config = dict(
    n_layer=15,
    d_model=384,
    n_head=6,
    n_kv_head=1,
    head_dim=64,
    d_mlp=1024,
    vocab_size=2048,
    activation='swiglu',
    norm='rmsnorm',
    norm_place='pre',
    norm_eps=1e-06,
    positions='rope',
    rope_base=10000.0,
    rope_fraction=0.25,
    qk_norm=False,
    attn_scale=0.125,
    bias='qkv',
    tie_embeddings=True,
    parallel_block=False,
    init='uniform',
    init_std_qkv=0.022,
    init_std_o=0.00401,
    init_std_up=0.022,
    init_std_down=0.00246,
    optimizer='soap_variant',
    lr=0.00237,
    beta1=0.95,
    beta2=0.95,
    weight_decay=0.0,
    lr_head=0.00826,
    grad_clip=1.0,
    warmup_steps=200,
    schedule='cos',
    final_lr_fraction=0.03,
    batch_tokens=131072,
    seq_len=1024,
    doc_mask=True,
    train_tokens=899800000,
    steps=6865,
    dataset='wikipedia_en',
)
Each number is 500 + 40 x the weight over the matrix's rms, rounded and kept within 0 to 999. Layers, rows and columns count from 0. Numbers have three digits each.

# gate: layer 10 MLP gate, 1024x384, rms 0.11, rows 357-396, columns 240-287
# up: layer 10 MLP up, 1024x384, rms 0.117, rows 357-396, columns 240-287
# down: layer 10 MLP down (transposed), 1024x384, rms 0.111, rows 357-396, columns 240-287
gate357:545428491529513497557546465493500408520530475455522473497550476594546459468466521482512468521500494583457461513445496555520495528489451478492486
up357:493512499545519559541445422500467523429480451531492471476523524524426568461506463484491537478552552479494591526420516476558475515417504515527514
down357:514461491543507524519464532450532534435556507538519554527547465464473481565469512447411550564539480535504440574455517502517482535465483410499486
gate358:464494515511584508476465464527461459492528493553554509444421448473543510472557547535569548484479557470474457517518547545464501531444520572405485
up358:469548434511483499492460496564471523467512498518500486486478541534543500462525524524592444454514468452501541475453528519531538531396520539522485
down358:490443566458484450511556402500482531472463552488445559520493478542500568451466439502473507528536516449498517558506510587508476455499534527498479
gate359:474420523566505556487494506563505482543433520410529481442453479472532477453502533403491564540494591559478452494465493470473495475469515596500453
up359:502454449445498448525464482429429477453532480510562492510479479535561507527492443502526416498555464539440549490536548543475436496543528491570532
down359:537511511497568518505572467604510539483625556494458550451489497551497503565508477604536394454508511487521484511521570532470550546451487488451483
gate360:513491503531509525516533545542479419595472437491491533472498470563482511530468445443507594585479440489538519485482528422480480496469495515413478
up360:487470530506555435539514470472514455547496549424547420507540476416462476451451512494396514558461488494529569490503500454524478473540452493478430
down360:488519525555440461528469482524506547503562439495450487561432528487541484515474472521564567591469494485527536493465540529501494480522615512422519
gate361:513424532521515588522497513508478519566495526531581483495486490467516504405507455480537503424448490583499502493452505455469541505537513465473525
up361:490474473517578521475470536467435579457474508560415534464467553449450472462504522514582517469539474571500548480523505543511517441529536561477480
down361:570526430525506465557449505603483450552566549481525534495547501476528486518484446480472462581515469526480520503472532506473448597545464532551475
gate362:442545541525501469528476532503438486490581454517511502462502497501449487486522503511531562430527491466514423517503504464481560520517487514522554
up362:494546443494537441493537533450506487520527471369514472534364472501469424529464531456545483498487511458485481564551515514546551440455599512553498
down362:419455406545524471490525478506542501525513464583459555454473523437492471436474550574460483485565457562554457450495516504424468527487525530442555
gate363:525572507450418519489513490477622443432445520566506472509572511459522507485491412477445541588511495494460540498500518447453503512460505487458453
up363:603522510470456551458422479535506445485524513565507536506450561541518508518473529540516485510469536475534421486494461503493478551439535521462502
down363:463490472553490497490522547551529542476496459510530476484445496541478537461502479476472531490567492519513454529543519373508525593424489529462478
gate364:476528521419468513376531458464442474538530501456473535497543523583518438520482468542485415503511513522573529507493486470440460526473482495505460
up364:459498478519489471515460552519572551502489534557540543482469542512420481456525497549509432499474561482482530480492521499520478388589482515484620
down364:541463472470470528489519498500469534474510477521454456552522512486547482470490587512483501466561467506393491486485557523500501561594487568460504
gate365:494526509481559567571567466526556496479463532507479514555438396471485506528528506525442513435552499561482511492466557444456492437524485578457482
up365:510538542491519512516473479491499556559516610471471534490536521513529467527553490491561536578429524517474434494495513537519484557491500465554507
down365:523461504507434449551517451472458500516535499525565519510545469458490519548484500463493473410537456505510428433466548499450451501478548485494557
gate366:584516506532483541536533500437589572426445500468546453481564488528534525468449523493522505484445502474495558486472520549457488467429515507494487
up366:485443559510529538532488505500452393541553488423521499530504504485559461520506431474463475500459566515530465479453411492444466475477485441486498
down366:494514467496467547515519499484528438491500512534437478502510520472568476494569454411479518546531475496524451502454495517535462505521522508516477
gate367:482463504559482421507459499482477518465493507502516497523525529536441504553484444483481458508465534547529511494463527524510466520587397486532424
up367:515502538480474500526476523473469563485514436576492493502456462478544496529482497468510507522541462475427553490525469573503461566514468514567455
down367:438535487574526517467519442510479441491531490438519554497508485573429522539544518558517470535530454499489541470532505440536536523533495499460497
gate368:539534527523526486479567437527525561572517510510521541424547534519465571579484425443511524517424500434523487483461471396484512495475497527473513
up368:522499474478552497449505565438450509496460523537576497481538483505514524519450478493505531447520496555589481437473566489521527454495424509450499
down368:515423534559454567555458482526528465521436481478385551465420505434496465513568502462466470468520566460508504571514495499560536505494475528548487
gate369:466447442515527551484495477485511517489472486441474497535545531520493404507556460515533470470488471510573492392490473471432466453543495474510560
up369:478509489539435543541542483506447484521474491536487511509521556535521516423579485524538464552550484474497507500431494411502425493395444457494517
down369:501508435602505515504540543447470457443506448427526492563504462432491513441542490470448520524520466559499452518509415495475551468509510495518477
gate370:526520508518488472447513469491472469475507470509481487456493502516482496534504475475448495548433501543502526479507454523439440468448406528547481
up370:515429449558496499478471499504506544468481542480451549542497433504486446504473473460465455424492451624538467555493506520518411568536508461476511
down370:460495503526444543472477562480444456541434479490444540522514520563453563476539460469513437467505508593451492450503439475525463520533453532551484
gate371:531557516495408552454457470453514537544469541522482435571490493547525486479462626509518520487425543475524487551475498539510521517503437503530473
up371:465458503472441508549518484460481501500554481477487487571547517483486516490524586495458414456469468546454512551478478490492509506460530463566482
down371:514527526511432457487534459486427477534495536570546534507469506537491520485452435514522514490457481501484513505565469482474530474416470534541507
gate372:426482523534485482531453526526548522530464505415455504457511539512513485489497518508517493497472506497469532495483482562449503500542472516492459
up372:443466520505541499483494501484527521478435468552587558523564502532584478426466507557457512474489539521499559492467467523550546460515457542486587
down372:503536531446465556511488479503519457521537470573513466476524519426468485502487518517509526485552535511482544488520526436547479523492502480448563
gate373:501536464519502496466521569500509588512502492494514530504492472536480493479471501497478483475477535525489501508417524525500504554478479486547534
up373:512495525459526511484544501452549497452471488481507537475517520557529539454469491485517458517484467418500486540520517479506533477503481510493519
down373:474498443534563443484448520455501498515477486488528498485501507556561495559486541533482484526416465520469521514468454521511511518537483475474519
gate374:412475510498458467514601523524527561580472538421530495518589577490506547566428495473572470511520499427550454441497524526517486547492496494457509
up374:451504550477440442436540514540431603553509529474549485420521512467497462520442489501497466488511460571561522458495543517502477578490500443443458
down374:550517502438528457508488438458569536514558544475531510434465540443506503476509536514524523458477576431468487507497456573528491536501522470508529
gate375:527466436592478529469513566512461489519582472529440486465465557567460470516522536478527455420457515464610492530545453506470578494489501529540581
up375:472466489465498420501480459460482472471502574545484494430455479510540552476501510507531447474514493536558503514490483525522501500471494516481477
down375:484437472502509468489445494454430518543541449465445423498451578454542421496518476475495500480538407558469560516485491492522518490552525458496475
gate376:577526515425487524439499476456479547494469485500447538500513547503577546490533554458478583486488496502428409459522535466417503528529478492466463
up376:462543524518516528527575507511500536503458629489484503475477568530558558558459489434537431517480459539511500496559518490472553517515440487541498
down376:464541494483529502454458453433465457471518483514578568502400513527482524440538490502501468498506550474483537554505502539546496470527546495460517
gate377:500495505444475537512495510519462428531526549504520387516487575456498503493437554488506476498528506584508505459492477561491446546447460522523476
up377:437480574537482492497529533501471510528483456474561500553432496502433537549455593519529435504505464562517552496540479497525448521589487479546543
down377:582501556476478420501525519547539531557514480469502483579491540479490470562500460545508449459530472443487545488503475516495515494521486457498485
gate378:475490472484523469522484480495520497474511523510548480535518489507495566527473519521526543503497504571437480539475493525581428533526443492487479
up378:501521480452531485515508491489525518483544498468484462550545515520472472560436502486478529534515476468501483497487513519556464491428484432554540
down378:488490474498497515467521495498480504543484484483517501504509480455470497519548470469484518484475491529527557461529464448513606458504572511531516
gate379:504462507461514505514483451532443465499480531529429449509493527457499479494474450449461469525521488487555528472422561450461469551459519500488488
up379:489472461526505469524507514456525474526552513479564520504455488511580487524489494509527503473517467439452454477470550443470492462563402572491468
down379:480604474516438536489484553480430510508504526530489468476479508502476501488507502459507486464504476504456508496595460481493469443479476421485545
gate380:454473575503497450483472504481482532513503461519490428498493522559529524459508477631549514509446542459535456444511499560486562510543523410403509
up380:510480490447506438516507518591463459418457526494501544476482478490471499488494574512493498498551517492542565482478515567474495533442430446470437
down380:538459461592440526446496460468436469506443409526503444513517538457492491542513492586514512458459526464517549547457496494397450508472471484489507
gate381:515554545530541527516464560525495480543495503519551440494486512473525509466538530472533538510491480490557458521480497544546525544472493448490491
up381:479503498497569552492542439490463466440542461488508564473483490462493402464527465527534463527504466442506532562454513480475549581458527472528460
down381:471503525410436404513448576499509622495475507471435541456536515520500507505532514556487466468557514473521488558517502508505489511508448537499519
gate382:443535490556546541546517479423515494482489483453519460458556461481521391527524501467531552520480432434546560488481498564524514525503549434545549
up382:518528519549469500552512520454495450542568466539553523526416579503469519488542524537525532463539527467482426478569548486437593501474490521534474
down382:500493565523481463589500530481484476506521495571523474452500525546503607495504516451547563450451511499444513544547540446495486481504423386446515
gate383:502518467469432486540515525488530479499473447488545511456529459486480496475474486506480533533532473499514616475498522537458485459538537455472526
up383:543455510484517526472475513511463468463588527452478481484444535491496431422527535549585497447441535420502438541530608548513482471441552429490502
down383:436535541572539543464520494474486514536465464449458453503465524432494517515511510464547538502442528541494478531487486500511535499468533512539498
gate384:521533500457381455471552523506503514547582529541508464585514456410495491527429607493572533491490514520540541536525524490535475574512521475444493
up384:507453526544508536524504510468489516495535502507458517500470587460467518548627497542500484509474483467488522538482542558563498479539532564473480
down384:445518552419444513404507521528461420476470528481506503527482439501516511479553464494468500526524437584569505501505523485487489487484457539552502
gate385:442494571513472468482519402538458522525544520484527453572500525518530476563481546512591506475549453469513477440421418436480566519524456570520467
up385:466491550512507534494424510502494531440511461544494477513527543513479535516452532450473510509482513453406482507584503439470530473511509486548559
down385:481437529483541460509504506474464471591526496440524515495565498539547565539562446540434497421492463477556417495478474499490464531509500489520484
gate386:521480504494451509523512543428464445483496473510499468514506485541504499515502542523502549493542575567461523534455411482468565455479593513506515
up386:480550521453462488420470510517518503443537501515469539538508496522544493562492452543568548476533504453426484514514493500448482505488455488512495
down386:494566464482538487539559507520515516508485488448464435552533478539453532539448549474468505495463496467555514515500542530537429458485542468460517
gate387:506534532446562520488453419491514532499540495427518475506555528561445463554533536472549454451521490500526534534505373516482513542488542430505490
up387:466497571537480535541464492453479512572508509505459509508490501420460499527451535504432432481495534518404590485533515465544475540425526532514436
down387:537465436538468518537521535524518493493460460540473444523473568551438502554483488497549527528541561480473511530513458465523527498594524442435571
gate388:543526508503476495527582484519455500450488482521532496505547532442518505521507530463438531479535492458609552559486462470525514510527508484501539
up388:432435462517524576467461502536532529515523488559484488514517488517537462476556550526489475534547571494495492477472442441525402506474515578538478
down388:417523500525488485494441496461439506536457425541518464513475499504480440533559475534520513447460476548435488531527445522499536496531443465470470
gate389:563514468478526549567498543442487525524471502486520524465543482435466532420534538460489549489512496510519516416508528515539399457421501470458500
up389:531530526546429460491463514465558545558538545478572544551576457493480457478461522425465439517473465480576525487528544487554500459470455515460462
down389:508530462514519519480514447448561515485434544524524512481553491504496482455471492425486485483498532542525496448610603497534419448529495495421512
gate390:506509507484454531494449518548500519591470413452523496569435537515493509467584460463492485500550510414492474485450466489483537487494482467527452
up390:462576511479534501486445504472498522508519554442546479449472490517535513545448436527501488452432443513490499546437527496480464509519486473566537
down390:506578520458457494543474397488399503425440458490455410543485475485502474564497464531564487487505526482533491504488436463450528562462446501460453
gate391:444440512463459515503562526538536482502473512544468508463511500541527508499562513538467448533493484455364461461573522572452519530511561499477481
up391:494551488467500422553597496489550483528524422490491483529503501488484558613478494497539554595506476588471460515419480532524484522547519599506482
down391:447422517551474488444506513563521458476478470528511540476443442525527460533533443482501519501522432485529506489544552500559442486446502505564514
gate392:561449503488493520514514562535401526406496541540566511474484447487492449530573498536477436501549512436585540497459574542433452550482516494456520
up392:519478558564496442445470447481490499494508565472496487544509550520544522530564505496477452556493470452496477471548516486576496508507512501495472
down392:403513516532525461531508496441512582459494422527521570479491498471571597414504485466510470522452532514579435458452528527467560596465546452498474
gate393:437496472496503528524494508499491495468478455522472534468540501531500503563459512537433500568454515559422496579512488436471453500527538492503503
up393:461483453455508559549527480575475484505492510500549505496528479535524526510579430422527498448528590552489521501462480469460468489448431422472517
down393:469414515530562471549514474438498511518491508509505552485498590453483468468530543467490497501501473471504500512516420527584517525497535517509521
gate394:532524573506476509552481480459504470517455425476511457506508527506434480490572492558531510436477522557499502522500482462480470463473509465474475
up394:482539519521533551535533560568461475484507526461528529489494510511561483525470547453428434490517492495471498542597462556533543537484444456511534
down394:531545571522488441511535438469549480574471527489462495458461498494467521513520469509460493536439497508511511475480437501488496458484488466457488
gate395:492524440499542522495476477517482458514520487578477517490475474500484568533495525498503540482486442438559466487463498513527513479477513577472528
up395:440530532527556510481540462553450513493517579489489486420408423469507513553554598500560506545459485475516508528503522493507484491559590501512406
down395:455509480461499508448472534482529485471526432455464544602545508437558426468477460483467556547484390462484397504501485522458497417490408503495540
gate396:546560481493497423512529510510486556472477531468499484494575497455495542545480520526505577585449425468501525521493492529458463565492485494550482
up396:538524487594481543428460503486509539474497548560458491508557511438530536572565456514604579485471496513547508524551501526503414497538455450501517
down396:444507547425426524490541473468507468471495465479497501500483546522507481533438529540535507515506486457472490502438520492490520339495538550503447